From a checkpoint of a small transformer trained on Wikipedia: 2 heads of 64, untied embeddings.
Each number is 128 + 32 x the weight over the matrix's rms, rounded and kept within 0 to 255. Layers, rows and columns count from 0. Numbers have three digits each.

# layer 5 MLP up, 448x160, rms 0.0726, rows 76-133, columns 80-159
122177077128044160164107112092159140132095079151055152161118068131103124137187144130139155183110148179139112133096123162119119057055093140114182130121101145141114091142123201122098202108119118074136109081168186130152132191107158143105090080
064071143111096119080117107096140107131160149123154085091176179099120149033085191101171123171099086087143079092109122089167142136186114182119116198131114156113105096119164102098176122159087102121138095118117160118081143164088085119135086111
134107161130203106141146173134133131117128124093120171107116145165122117152141168167185114093123127135140207123073155143128132145136182119118116129148131159130118076160079139106107148161115082169094143116103146107119112143078111127138155096
090176078132123110115111101136124142138139122140110103111123156131169165154158108121114124178158117100097134128193125143169157112095166127104090129169122180115097211110094105155052077158132174111108165112192125126057083125075127131102093180
158104084102141122118103141151152087150166176129091151141106116093144153166174137180132097125100128118093162134127164094172186152110110123150117160107142109111133113144100128124132133154123137111131110135108136067106133093128116115113190143
126094086102117110107111197128194099164144110102110180087149116144103158159165125049175113124172135123156159162147116186100094111129149130117091113134078119182113085120109099174143125181071115125121144169152196200110147159036041133103108097
123215147150144180119155115189085096212131143160151170131087097146106085161177157093106121154114109090145075086167128089084134146098141163121118124177104148131133161167102113106143169070147131121100112119139107071111144105145098079096128098
132120127109096135113138128161137101116189146148157073151096156130177071176153110163052164102145152170116141110102140143091145147171121145120172082093118141104103064149165133114095101163151123152062131199124160125088112150158133200110133196
098119130137157126121108123042185101129149120046174094158088070111122139165190135100162161135130103124138119162085074141049179162106114126086141111143101090177168129152162132141094164157143122175120109151164200123142144166132120148117108165
174163127157034120103102089139148094091129136202105177162103176125146108099144156145091098119138098153166165111167115128120148110096121112162099089161155225125145134085054132128115194113128074089140183077140108168194063126129115170150134140
145118124122172144123092130124048138178114123141086146129179122136120139175113130190201193159075142152136086143158133172125189177120170071115112153095136066156089046117124100118135126100146141096156161126134134123151099133138120038168211140
080156055096050118103077144143096161184130170049138130139099100149115177146140084121112130148127086102096093150164162139133069124114129143115082109130093069116091118142120192177128124073209112134154157075130139141087168168083130160122157151
156155142130127141155164116106053147101117126111070143123120136077113100108060154092134081167173118153161096179152155167157144157156086113170116153166117140065078142093128048138128138133152121177176179148047162193132129140161176151111068161
137134132103123101095158164111114176154075110131138152067123073119156111117139082152123137091126061147089138149105161087125144114151082146130147152080135152167106135178079083118117143166143094087218139160156115136158087158159118141143179139
020199109164135134116088178124085120130161114085176104162091155179166137123144125118096138217081180142119151153082118105107102121136108111125111154149186095084101119137107147116140109164090081132132160100136153159151181095079128152186084124
100112152092068077069148112157119163112112090132159131084128145146140169124092120118170073087162080124161101121166141096116149168131151184091120083114115132110144133137174166154131130117160096104089151101158129149150164101130057112156061118
149117140202152123115146097139139169129114193168153106104115148139150195148131144098110141129090132071118121149107132174116157106087109082187128162155169137130110120092169147111161102108112119138136126119055088139162113149095117144143121186
095139134126129195133119192178174171073189162124144124129155095077126162075118162097086180110109128106115084102084126106147163095127099119160161119131148129132133163096139147140133180147166169096113172141062138126146113095138146177138104190
143132085140153150121185126107136114072146129132117077145162106129080170166106131172133115156103110106134137154111056116150070111132088076109096137110163120190127150128123142120149182107137102134123142121143053127171165113106176139094140161
115104075162133183135139100115084132161116189137070153046124143084158153190124085102140076055127175117162113149164158153118113105204193107110114084155090131110138087144130131144170093100089107035141151145125123074080138122148211110100163135
172099164124110193110130140109118097149127110069163048165148105139109134091154110086104104160133135160112105121143110118143129161065185126092129160047095050109151159174130087109136141104155149139157149178163097150191166129188086075122141122
128106113132074173113141074159141122138084119119040118101178119113111136182125101088099076149160110157159088122171138094171126144154140157140128174237134099072165166114051132118142093104165060074139182133100149114118133125123113174128119072
093136085095174120125144126154111160160118076135203113140098148117110123130124103094178132132103161155146103125111079138085120140134119146144113071161157127122169146100137112112135169119148117160145135163183058129143062131130092107115149147
151169118057178111108124100165142084089146182079143142122178071113151063170117099176106109113130131164128153133121150141129137168055122119132133142083098140099131058160142121117151146161143113160128158137139116132098129144131146047100124108
152103110186109104135154144126140181159169176191112103122184095095099089086203158096091111039138122112128110101069143188109107145096113142124116118153162109116161142146102173138138193127090108132104110199133090133129117108086133079150214117
133132070091133069166106116165117168154151174165182119166074077095067109176187048126133173120108149202122084111174098057137133175150162112143115138158157136083065120123117160114138102123138125151133150181110174102154123149142110091147136138
138107183164134120132105087127109149072128128192160164131093131150163116097145082083073113081096133157181125108143096099197122086093121080064113149164140047070142150179103093193096147097149118097155154041108138118124135142175108140109159190
157102159136133119139135127144134124131131120130098048190103129139180163153143137139131108068121086102104105167146161060171143101176124119126093130126153123067123082123163146148114106170185120134190161057134125122166166117145140126193157142
121076121200118112137109129147065185120183197111122167195108128116098181116115114071100143106110111085133115120138133156121202205138152129161154055079143140151120135125121115180134072113139173108125101112106118096130112176150163179104115146
108154119098103140101127078114078118137142132108130104150111135119187205184097150136159112117117114066139067223121081083144133129146179120185127124084132145110149154055142111179146184105149151204092146115144171105075156104143145095140172134
172134135117137095112139206127150125191149102126099123105139109093122147093158141073149122188131134163114136180089141162092132134179102112138132211135176077125143158129112176112101165103174148090063138204164134164096088122131123153104131160
125146091175045120139139146095100165106098117106123126133097102090080135104164084104120168097119146151087139135112146132079100159148110167133058157112144148100209132081139117142103176137108198075117075182173137120135140116160158101126129103
080145105110119101159067096181118154112109096102126178097125124156080156169171078149104135137137147117132221120145125146096115116137082124085091125111136116181141113177143179106213164109122080105099102190162171101124089133109084154096183098
170087144136156110143122127110139134159115176137080183139095099089089158093186141130114094124112055095136096129135131079142125082103169094140132129152136187093108205128102108145144161160191155158110125086186108109121115086131132110079113141
106089171143156128158154094153135188054108110119103151082135167125162118110065134125148132127144118145176144151086101072163153057103183110093158085172094089106102139114126128130104140134155144131154139121116168090129155081114107169135071136
156142118118149154124144152098114142113108100134102082128121106118108074117120091126122081154152157127107107140135130195106115120160153128132120146172137103158119105130162112161125121149118134119141128135126149145127147102147128092131115109
114179166108202162142138103150076126119133039094197126111134094115139084174097156130125116170108082175235147149181130102096200098082116141152128165159140190130106099121095125070164111110146112159165109105116113108094085105130117183125101106
120175114111106137118141189187084124111083121153096176168142115134135171143162107231055117121085157163136121115195185117121118166137140100154089127179154113093082095226060073080110090113145136063150132171115174099113101165096157111086118165
111178117122133085121182103104095056128126151087117145136121123126148166095074112173140133124115139120112182136076152136141140163147105083133078150099098145129168142140157154159158088111137111101052112174101077142111140110113134103158136125
176035155111125166137071154140105106127076108144080117139122144092147191126112155126126124155179118147164102133163163116133131124127154118133099075170139230069095114160133077146124147130118135141119143085163123149126145089167139154178082098
146119102151167065134125117141068096147127162133168172144059108141103131147102118111140124153115087189108088144184122219149160127114103083077088132096114149179147113088112110192069112081150108092118123128153103191099108108157072114181150157
117117115141101159131106064140079135086172131125145105114186071159167067132162113107127104129118087077107123138117123048191103099135138184100150150125084144094079092119173119114162061151091110117094099139159131046106165069113126117151085153
154130145129078126137173099123200103110149135153191064133160173139134160137177119112120159172079183141104168147134139100141136114130085171128081125169103148094125104123121130112153119127094085144064112108151194137082135188121166108132087135
143133120114116129114100124159128134093120174065098069066150143084114112150142100062162104191134138130146163112107109090117129116162167169129088141164113102145100159025122129104185140150164137114066099093144150109094150150158116181138101177
198168144091107092145066122091136114124179103109067107090182161118135150122134114100150154143119112131197185118114109152134116155185180122112129090143167138187103134132128139073123171175089136132189062122133100093140128162107155105072143110
115098126112113116101097149072121157140089130112118082145118188106183172110218139114141148106113139112101083125073089135114155168133122130107151109096103106117175081163185160123196131117070136165168157114049138116148177074046143106174164137
144140134103127102087085126076136174110145143112179138181089168118140079119198159117126090149117141141113127075152128107107104157164163142109091078112103171163107108163138137168188204195153130144042113152110171147178129177108135135110068137
081130125137109100108157121131132129169181081119101115122075162064117108145094123150144188141130129110129097150171102157087143146128120078167188094102147101145074198112205091193120089156163141083104125126099175167130124105153133128142168138
167132157107101115147130081081128141139135123148133103087105114170130106091155113023091144185111126120108134182073084090168147122129109166148160138135158142181092130138152130107181126121129127135100117096117175082131146119157133157116182148
134121124166099085146085135145084077174060151209174131177047089130152125161104096152174182205140142129141082164094122130141166146116174079123067101146173123103112112081175122115149156120161103117159148129114117102153074125113101188162134125
160147102131096103086119141177122158168142076139094138080149107136119060185138140124157121184085123097206140130161161153171126136117142134116132121175161157090130107140068158149183104094127177078167165126084126084160195157153183145049147079
150146094118114086086142120054131170211133160152072077105107187134144235172141095148123184157149088197099144069128131139139084153180153094083173111105107114110114070088103152100107102130072134107164138157127149139170158150172107141171088141
112125136123120096047102187071099056094144068106111135096128176137185142113159112147128094127114069129092097105160114119160145153119066161186060092137145158113130095114110159099144161199112110132131137121068072112117190088125144133165113149
197137158148123128104100120162181137132097113109150145183163150146058143136076147157145154141133130112119081120140099107159092132104136128121153098161155081145147165132160140088140151154116126160159213134071131173177110140134143157095122100
108188096147112115195143085169167105112126148140106151136158099133144113111133074112136175136140155204120236120140125106128130135103110201082111123093134169152118131123146138084122157173177119167128125141093062088103113143166134153151136111
079157075114147155118114094163143068097128114118131134147164063135075122202187179154094131148173079077114120173119146137169120100136142131144131137121116111125127183064177123122083156090065192139090105128156132102162174089092097159149170132
153101151111136114107106138116143137098096113185186131200081148028197120074093131117152131163169135158098150159161095149137140147113125135134099147153116154136142144141095159127108157068183134118141132077057179089135086100105079121113120089
150069086144155103098171130092159136145150157141141127127111107139134194149066053111133111067073104128073155140102079137120174119121096173142116134089146125112139113151171137154153117115113101150106144136139182101104126111096172156159132087
# layer 5 MLP down (transposed), 448x160, rms 0.0705, rows 76-133, columns 80-159
098152152120161082161137130091145152115134085071148111126144151119183196131114101128100128104149153183092088120054092104114164144136122136099106076164137049211161097183116193084139109116123054139104112118111080088165144099143065112087128112
094142140125122153167164147108119120147096126123142088106180146101121156145093109184117158100069057089105108069131103104075173114107138132091114131134119165123109104109148110192189136102116149183106183053176156059150151129193190117134165075
128171145102098117139140084106125155168174181105150123124125108096113132139134153125138139111072129146173158199157128152149136076150151178140093108160125157061132066139086165171131117132121141149049120126131151104119153099171146138130081127
102168132125102135124172122116143149083152141144135174122073120115053106077129126123154135110133148153141140141115121117142122116112083053074122128161131184192153118108174046129117131061096132153158163132158098088092105140111082090115153173
159078150171159139144078150103118101170094142137117155119060145181130130129118090096120163091097135134144156101109153160084133186149131124116190140178084101100115184160133153085088077163133133148101152133112109127115087124116152157146131107
126099129064142108148119077115162095094155083177167125127124099110151120142141012118094111144108132181076106141111140123119146167163127094111144133136131126096184220140128151051099142157143107140154123196150119118127111133120185111134148159
097136114143142127151102066171139110200133097155098104066128113175143171126169115152098143114125204113190097103083162111135129120176130117075135139083095131127103134129119138142122116123115113182131091112036210164095112159169154095148123173
154076045116115112138097074128074128109049095157169151093116085133141167178098149133167112121130095201179094087174131088118057143128154096112133111131098115152130206142111171097107124098175116146142138131160159100134102162126116137140212121
105181137156080111196091144157095113109135182131080105114138114066118170127172089144121147218127120074112118136151114195184159114116103100147107205136098174174108110191062087089108133114107196099097072101146136168103111128144083118109133145
123127150137144141178116165133091126100145161099152078152085093097054162119160104125135119160150101195142105054081157119130176179132127133072131110153162167134168137122118109120197114166153120059109097076118076119137147145144132183108125128
172126104101110103148173112181170146104118141125133180149145183128152101135180125092164103103124112068139141048083089134123106129100192081126130104128115074101179152081145111206143173140129116144070147147130173170087106099115124121148146111
103092079108133158133093048114183138119146138124174097167162151131100132216100122132144154140137168160052089129165118142134076175127183152145164082071153129142067133085159185129118174155133107093127126043117072154138145151072138166154143142
137147128101138119132190159163127186102144143152145138096143135172120134130131160118120127179110063025161178112173175128075116141137128125178114108086137144110118071129134000139165101135140108127098114071125086128174096116129124159145157162
074159163134103098078057127139072128158124108115149127164105130108152129103121162127094115167080179184140147126141136158161107179149096213101201157106113116082129129144125175123099162157095078115114096107132109159083142165101115153076069131
087096140145107091154144102128116146097070145143163168140118088162139085100122118144109135108119205142112125105077211103097137114161127114117154088175099077052129142173164096109133147155162069104132181092132095118113171153163068142092131106
124176135135156127148094071138128132170104061091132138148145152119121143129161086103181066127093166128143129087092052117105124088152141127133154095133127074209211142116136210177102138128096103117101116133162180142124134161148179071131085100
123135100106178185151072139031107150134151139134125134130068082130091142108117117143122151085129107129089117112155082139060146084121151166153157119136086052191176094110072152127091169127159126122121104144199139079101124185154143080107141145
149147101147138091142180133092155132109128115121157134138103085116098124140138086128104123160105107108137115091135153110138165114126106113110152122155073160103151155178179082104131074150061136194175168131151102168109131138121134100161140076
072163171128132136154099105133144098135083136132179134117145141081183122115155138121165093108083164142137088137124138097108081126120117138112162132160055074143139124143116186110131123084112042106163127130118067153138095176104175126117110095
177118104120149081154107172161091124141089171145103120062111054094133178159160093159153129119129135126113135145155142125201091201121129122099130126084099124116063142139137150070115175110143212153104194169104096115149118116165149116113134141
137133127129181083063152126090125135093122113179093173096097137108169075131070123109106157146171090092124149144125224118103109150082040172079107122173111111125126140180139159124093137141103077129147131147101151103131130126157093116126178146
132080081036091082090142144155133137159147162111139146182136112191083107177193103073153095103136104155136092172160095128148146126142162158199083134116109135126162144149144185174071088169154126149087136081080041058139175063137135144099163102
146085168128138094148158153089149094146144141102042109094183128069136058135099112158087108178179208109125129107122102114170172138111138130150116118122087139159096099152100108086103113141206153084164148138105132169062117162171119157099139108
117102132106181127197151091151165112125199083109126151115115179162117095151161127142142103105152131162112097111160181136116154213084096127135141113119114139071149165100205061118178112108175103109142145086131110169125134131094138122088167136
104183101138100103132095111174124103135108131105100143082110098122142176145106163119080162152011168188151121126093140119103175121105073115108154146124104152141157151140108108092172136146072146165109078121215142109135114106158073154175122112
153144077152116076101124074120087152068098110072147102094111133142130126118162140094112085158102079123122092153161070102126120113188138145155110127189147143107142123107153123177139131188153116141116190136179101154122121156114132119158139109
126153139188145119142169178167131114103138143106124152100126142170109101063129143151059107158123108124163236150152101125080176075135154076147152139144127131115075114125108009101121151172121184116112142140092126096138106134160105096081151128
158155051161191146032143149146178131118133122140113110168118141206157165124064180133106129054080154112164143129121203165089106166104142059110137151159149077116098153135139073175095069125118133111135142111117142117129143097115112142166128123
098094140106134100099116179102101119167054099182104151148172127121135147167140130076181099053156112105172129099116102091069159135078159117167157116094157095185136150121113189160090168135178160074168080085112144075148088124159127133108112098
171095106123137111127149158098070146144124083142086104121120180153121064065102169138099133168112129075107181124168056099182130105149043079132115160179200110097170095149111214118092075156166205089157100090133100170170129183121171096091158110
161119177138125088081120176146139130157125129107125137090064094150135155090099158093082145135137124092101115159127113169135135161120113115151178142114116093129101120132147222127112118111069117190096151136210126072140154113150123133076115112
180108117150139158111143178169106155145192078145181132129136148146094096110115113114143073177143139115147124122090195087119082141166151108146167194132141154094064151114092086139100123185089084071130076093166138138169117119118141163145126125
237129143154114142099118173091138158159162140095169115109114080100185083093104140112145126159089118127155116094132178145132093129108136157126178104209124094136091145136109092087081115172110176149156156152175130132124123143125172106165099191
179109135082195111079161118178129142095170143108142104108113086146125143105119074141131090135185095131120143118148086176103163111102097102052079129115197071147088130074098120153167131132098103129215137121143088127155135099148071120145135159
106131076168102108148157104159176125147139136078109158115108068161104157201179088123115144118108135135119107085140167164098088120187154152176131107083195166129154186167140113119146062126190133105137138124152054173123161071087117135155172105
126120078099113085127119145166148110155152102135160151123152161135133124156213135129095134155149059111107180134119177149153132128161110220082071065152157143099145157137101107207135134138089076150158093098117115165168225088105141125102135169
092117121183130065103088141138124160168137127122123099142106114129125135135127107143118118144118139115081126108150217158157147113155158191142100111137097112121109169154125196118184182093095099063102122123164132209102161139178069120074084113
104090195183143171136145129088203166176142155139096102116084100137221158067125116160093131084124136154140090086075125099132153132155104141108145111144101134191118119139123064162123110103116143008145091106057125071149189130108129153196120117
081159140078141144136117135141121169150132140149102097116132133165120140133121153117138168186070129097104127133094150142161078113108124162168081089143153082150113072129111086149158112092175172051144169142070180166164139213111174089162168158
112100215118103141225135174135137115128117121183152115161118117138120156101128129116125151093051116163162111148155104080079123069137103092059118148137112177112120148146120124086132119096135146144122142103093110114125138092141132157164113114
090087136136135102119114161120121119112159118147130213110112133181147188136132164060126120112097130125101114153110033121150102090103040169086106108090158049153111127160123187096132134106126158125142145136162115132132143115139110091114081093
137112103070086138111090138103130161088088101119198088203106162079121119150101157097164107136120088142118132166111050112066164115137133076118173126160116141146086170145117217101116100128097080099161111068122109093132094121139161146124102097
110096106111143131115158136189100101163133111096107082164079154153067113108136134166131111096155131148164125071084125099158079123172137153155195138092066146111124153109142170176103133136126126169057132156178051120102167128148130079103146159
109087130129114114183153160146059129097154146112075157152128163134102109115112090117136173135151101117090141184132147138206134125173090170119122150106133145146157117154140197123194148176070147158082135144095114107137068105140091105086080106
109048100115158117146139125173156124115124111098179079171162113152085099114094104139172115093138067153063126162118137096078197122100085119047120153125123129140126116076142148103130123108122101154102090152121155122152144170099113139149158136
088101116117156154150144101138098177098125116123110109226151135099030111123111130182166170185149155156161091115091085150131123093053149111101137109069086186164091151119167138162137164143158134092126135134125159069142144068110118135114124122
120125132140121108143162159115125119155119135151175126129141161171131086140051108149138070084176067101159118218079137123143127167083124167144131149122080123133170186105098065127105131096209111141136162084168120086117136104101119180164157134
127084136059156158175095095064144147156101137132149151128163140110144152107113072142107093171196124123124143081139080081138148118081168111211145090148109104195190183061116130107137144083124112155157130142195105142094093143106123145165169156
072106085133174105132155192102149102109146155101160152087123120100107144103146198093196122127210125110104136108179085135095131128102120149146117167103175172094122091064178033143143109132128140167146166169118127155123158109105207123180140158
116164112091141168070106108132142104148106150117139149140130148149079063136122123190157158128121144118114141061095158134120131190134118162190128109107099149096131172133086068109086064152116163153096138084133126136131153209097139160079075095
123120114126111120091197105107110154126113126103127101134148152165115089191142120120194138104097179152126125183119120145164153170120133107148180060121158086167112111064148176099150063153126078137164185096167157165182104136130092124142165059
151057125095166118134149197138154105112106128178136191126162111109094110114149072146094114123138117151216103058138204126090099148126154099124105125124141186171121172111145062172150090145142068145125104187155120108111149112121124176137134085
170155128179140135076069091172174083098132127151123129148142237148172146097099111135118136095131110116067132034136120134118102141151114137079121149094105053135139165155135154098073114114159154149116126106043122158099082131102138094133165159
160169125152153140164119153169099125120099181136120174123123087145136144156151153121105084189065132087124167106134151159114166150135137121142139059138172128179115223084127096123135132146146082167162110090124119150160123157096115123156110149
075124100142111146185148168147107134157120164142066127130198091109130116176145084105124136182138107206149156100085102160112144109134136073162181144114118094153144155108073190144120112158119116090176163126131086131146118124187092134186141102
157126119105140121165144099151132108106117099090120076135160169199137123091089112092164186073040078138079204109135155147155061209137154107102096091162168168128124146096170073108123082156168161120137150151129153184152102068084091090136133122
134136137131133039099171089104171030109089182109052156102177155124151117084098109126153179096153108110136132170078167150155143175162127160099148098081114065191149136229128108160102134101150072140117156132107094153135140168128147145154067144
107121156125111106161117211165123117145099189123081131146161075116098141147077098128133095161119129079087127127096091120104126107156170118128109087110165093086100134096134149200141202125155082166157111096095110097138162118118129117084192129
# layer 5 MLP gate, 448x160, rms 0.0782, rows 77-133, columns 80-159
130141080149126097092104129144171107067081113175150060145107082111090104169145076105122084061130156165100176190141102109115107081116090110120111063149112107174177201130157101120112200145130103127111166127065148128148148177178153170096146117
123159104152106121139120134118116165107131163155083073089060160152142155154183103144190145132150106127087144102118134144190117189123118138161144075140168149102111150106154122115134121165127076160079168135127141139077111111122127111119160169
109130175105138093025116091089138117115141127133190182104132125119119144111146115084146110146112157129083115146142170153165139172108109090154138128134068104161192101186090089098124120104089140120154102132157077095130124032099118083084084144
122184184131073151157141103154205175110090161076128140133123146161131095109140120135125129139168151071151123109136130164082094101082115123110129108133086147145120200093167093113039207164133139108116158169119130164135128093070166108078136092
141094135124127159094088072160150125148090116132141119151137130199114044188163085113102137107141094184155175120050167084155108129144120146148100114179145078137141130146168139117132092116115077167140161073121145131134097125091177147083114099
108166136055080148132032100183125183108112109164074136182085133128145115139136130138159082167089099116149079109109155137132124088145063137207136125127096092114123105115096180156111134098128116126194128133137112142092103099062175183132145138
156114128077154114131039139201170157098137076151085088154118201143134119124132095141092103074143193135132127120030107135178112088112113136173126087108121057135157139132089147116085207123090113183190183185077156115095156061101190106150199103
095145149089217103092124122109106133161129100070118172125102143115143143063100077119106126122109096162137099158065096151058161175180170132144124101126081085153135148124124112119102154156164177098130132131095086134099135156122148108129136098
112179060152075122133091106147201146116148166235084093069130153142120126116156158082047138194137100145148166112123110156128130125142131135156141107173136137078118166126108132115122106181128124192125155141094092107160126173093116148114134143
133038153117125107111108123161118102177090107095138178149081115198120129162158146162122107098097126124145085115137138169193123186118099137109179107095132087122131148114184130142138104111080115178140092149149074137134167181141209101087114074
054152105177112166117117130140169101121102114129112138180080106115080101120132099113117113136106097130102105129139121206140082131123046112150126004194143141149194173156105209149157137145150090117139097121154127152121111220137138158099139142
158116135145201154086071108157116144152145140074117147169112138088110157129110148082144123108117098129084105155092123135128139105077152167192138139136072103083139163080159117127103187124145109138145185132137159109169139125202119165043171101
121106123133188114129140128100099137168121200147141066155164110161099183074111130125167081118139116100133077105115118089129154105119139145136152095146131099119144106129099172128131163135143147146133154144047103120132095180156136118100094135
097187175085126137079130113129089146114192088130146091110128125097170099160135134142175119124063134089121135135115075081127200164094104118186183107076133120190113110129165109114113085120177127193151170086105103125162162145102136120157121071
093185172145185140131106085185131108162118133074186184133098115109104169146142129104173165163102145108099094144094113180169147154106050147136126076083127120110075154119131165140160182109192065129113121045088119182162102110148104158136120094
151166090103173104115142137153124144090192138133121089119135162113107098091119152169126138121137100152121131131185147087153121133150121137161102122181106153139126113127096125191102145120181217066114138052154146173116117087151140086087121171
110136165137142094075090138130162146102155206081133180055081134150184099075124139099179181139044170102101155053096203096160126149152124154084140169155097098169141181137102148139102095149147096122129200121162153185116133180158176147165152120
116161169092098145075124184139133180088086146149139160111155172074135086142153193116139135088059062135146130140057146138129168085086096140185105104167163155157137122160146108185077108135148150135120131132112107104182065151105149153149121107
176122112142116123116136152183128090105080171065148164100133129178038117125084124163104074136144123117110106149130157126131115118081140140115080132119094092133167114140182128100132098119128132161129207150104109148119127084131161100088109107
139100123155109194082124118158138122142101120159122125122085170120112129101118123102152161146116114160123122118112094149140131159126105063121210094111156115107059095168135139183105103086137103136130180135152167158139158087143178132103095095
101074186122116084118072146103109102172179098110089140149159073114187102142123108122201088145155103141136050160104097120151137138078101136179083141145157054141127120095072157107077123190103127143146217144119115148110156109146131127128179142
058102124162157135137149101173160076138159111117153090144119098081086150144076080097097113153159106151131081096165104114166102116067142135193106097130106136164158153122152130170161132095136103168131152095159104162134140137078127142159164136
110233113077118144072109146132083145128190164137138107099126074137123084163177135118112147142168089101137149118131128174080097136119080150155099062069097136106106152085182111192116144213106147189104186111119140125178113099134147107101090099
100183128120151075129061107121103177155141153109082146121164128142078201172120147116168109145151116136136126106143068135150144175081106088134115161161156104198122137107154146081140122105130065107117115153134062098178101125129159101158086092
129144128105154145099143096125150127095142095100095150113133137156120148152151100087105120048034163103120086141132149124131062118168092112122129140096163132133167107158161128174142130151094153122091137135093128046089106143160125098143193114
149140178141097182113120110129115169135172097120151152110084136120133110150147116126069127036140132099086175153126163085197164140184116154179170116138109137143188177120125146185084154170127097096120100187109142116103145125117156126093154185
100136139096073101127126105150098216141168117145079149107126148191130095138140115125166070129083067123187196139114122105098095130161062184136066115136144175148137159151085173097098195183077104074094150121144113082156122079146129153142126087
121156057111098083053098127084152175149183083161121122154139106143100165086178087130184094139163141088139101161114138193111080122170077173092134117125165088141085106147101174173147107161138052146197154109093105155168150136072154133137081141
110107156145161140105176116098185176075143125138192102096138148137081135149126157090081100113111122110159131131092121163133128117092094115161127153163149100141087102118123106143110129100122098120094171115124145177151154155110166174134135125
085105161113137115138117131122130099137137084148134081165192149184150082156080094107126084122132151124147176118085140108129085119150092201140096084113067103115152143140185122129111125138078107178094134100106115145100110134053119113155133125
085091176112159121101134107097175132080108092170142125148111084110139122107205099127148114109124189117136160105119162127160108168100121173123162142096115103184165126174084159111071180121118142054116125090164136096139168128097167118086239168
106130131109172159190065146167129139125103095168083059158156130091060113135119162092110129093168121113120127091049112133117101105086135113117154136098115089174113145144168142099089174110208132164203163098085152151195076115132136094108158145
158158156131079122081077137129168111089098193125128137135154173127092128107117087106123118099072099120103183128128140082169082156074096125171215115104109148126109130184175143102114152182124182186104092135081119108128125093145144110158086109
142120178189112111166112155076100059092140167150164120097088125149105065148102128157163187128141147104128144106091119104161124067146105156142141156133115140118176153069119154117100146151102106177139135155086185072159086088146133119151127120
126119187147068069077135079104098166121128097124110175141154056085193122100147108076160208151085104148127105167164092085128155154123075111168123083174092108116136132166099196149110131194142095128111166123167163146095101084175202097104144065
056214098117147122118169083083153115072102106126091099105167145119110123109123131150090152100112145088128125150132133133152138121143056094155133108077150085151133178175126119144118116153111107213083106106105145119133148129130126136192142113
052167137098090123074143132106114153115147141107112134100120114140092094102152122085082123126160146171155172142118149148116050147119097157136087115082095082150103149174103170086076174150149127189153179137167217151142111177155111165027096196
130143155183078137105092131078120096134129124144153107136091135092087170075078143107158115154172095119106126122098111105119103148125131129196087123084089109135105120151078165168111136138094087112155120109084162228108122143099164121090128116
144135139146138141108137101115105097123107113102160082137170126207148182120179154147176101090139085148111179123107133168155149174169111160117118185147115146112111123176180187130113124146141088147132128112062149152168165134116136131100086129
108158151151126088104138137109164158134113058098142133189107204095146181136121120144218086085130089130159166182086056143158137144123102127158130110122132112108137134186123152155109143138157111103117114111116130171110137093080162140112118072
096141177110141098104109106154110116126116125048117177139077135116093172150127117052115127112125163137119090096173114131143148159106180155136093107205137088130141116109142128086154150123150140120145134212152151174170095168149097114152095107
104134099146157071173153096075144118155088106128153089119140152164094169095115161144173128171084109117086130090095084107193121130129148130170152149079085102137121171131190128128173059210142131110128149168134097139190169084109144119139099108
111167119147137121124134152137122055149196139046093114180191106138159171109208110141161055095143078108120135149111108113137153117125141107150021152144072126152145136155110110172124148129086142173142175113130126113129128110092146114150150132
104155113150115117139075126150106117151135127078107113127134137166098153145101094163151107134083118087057113119141127107122089162124144117119102053061085119165175132098129119091103113142204097135109179158113189118112127146148121101104102085
144143132124110107064040090106193157154094136156064207123155174180144123116083093114069121093163116131072109118097138099155152166141109214073135107142135056117194194106075127142089084135130118150112123091091133187151150127129132100181181101
137184129139087106111127146149109036138175165175155106125129160148137127129164131112099038115160105067124155110141124128116124141119144108139112109167095189128123116191102129148091151151167130111077161072087137123145071193119164117125082135
082173070088165171177095144090171083132133117093160085047141158134102116156136133137146105092160127090101156136047093149163146070118120163111126138120156116096112142136121126117149146110162061121156204074080163122187120141150112149092106151
130129138172136172113112152136190174126125145133158109124109090139115180139100130051069135135093120108118135162112078088155112119116122165061146121147106091120098174170160158142137134101170159082068159081142140151113072085124113132157156086
116146146131126092145117091139140209160123174120132084129146091070148114159160113076128052085086120051123087154090124066088136158167089103187113115123162101092084163096055102207131134095152111126170152165114104122149151104129136099173155162
111175166126143104134116138120171117116174142126142089133114113098100194153177124180109139091103118145135072089191124131142135136111124163157099170146083103119140097139161138135050122171161116089125135170169103106106117125072155117127123112
125141117172109077088103168168141149137114165122108150126137108133092099098131102095089093149160048135063109139123158157158145169060166123169131185146097109149133165141162076170151134100110154153110119047132153129182167142106154145162100108
099118140142155116175064106149163154085121134202077197143122173157142134107075143186151117136125178124106101132081156075164090099140079122138119123126109127123087118118161103128074142114133074147202169174104148098090150148174173175107154106
150135124164172107116155089197154124127145126058183180075151106149095130195126092118126083085106124147104155132131106116206135169127139142109159174137098129129189151147121148060134065123139127161202127093189113108141072164115140149115087063
096090149099128120101105148139112106161180091152127187175132132084153153121120104136103110116119093132114088129164121138179233200110169186132140153138093108112140141128085154148113120144107138175121150139114105162143143122127189087079165132
100115096177130187141095120161137094120170148027168102140122148130104130110134093162120118145144099171119092047074172144104193181138123154131087139113129133147126158108118167159155120130077150110108134143097129102076156148090124140063179141
107121150072118163060147087128192073126076123112102215133099118121085090080185124076117137178122112130126074115125154060140085152131069162165117094153053154149166153169073129147078206163126162116131188185099146123156150109143210065133124073
084100171086100121139091119117148115086116197119105087115069155129105106163141092129118094170148139105149055165102107116212111126148064126175107098137106134127145150157159115146112157216128101114151099096104094096185153155103144100190113116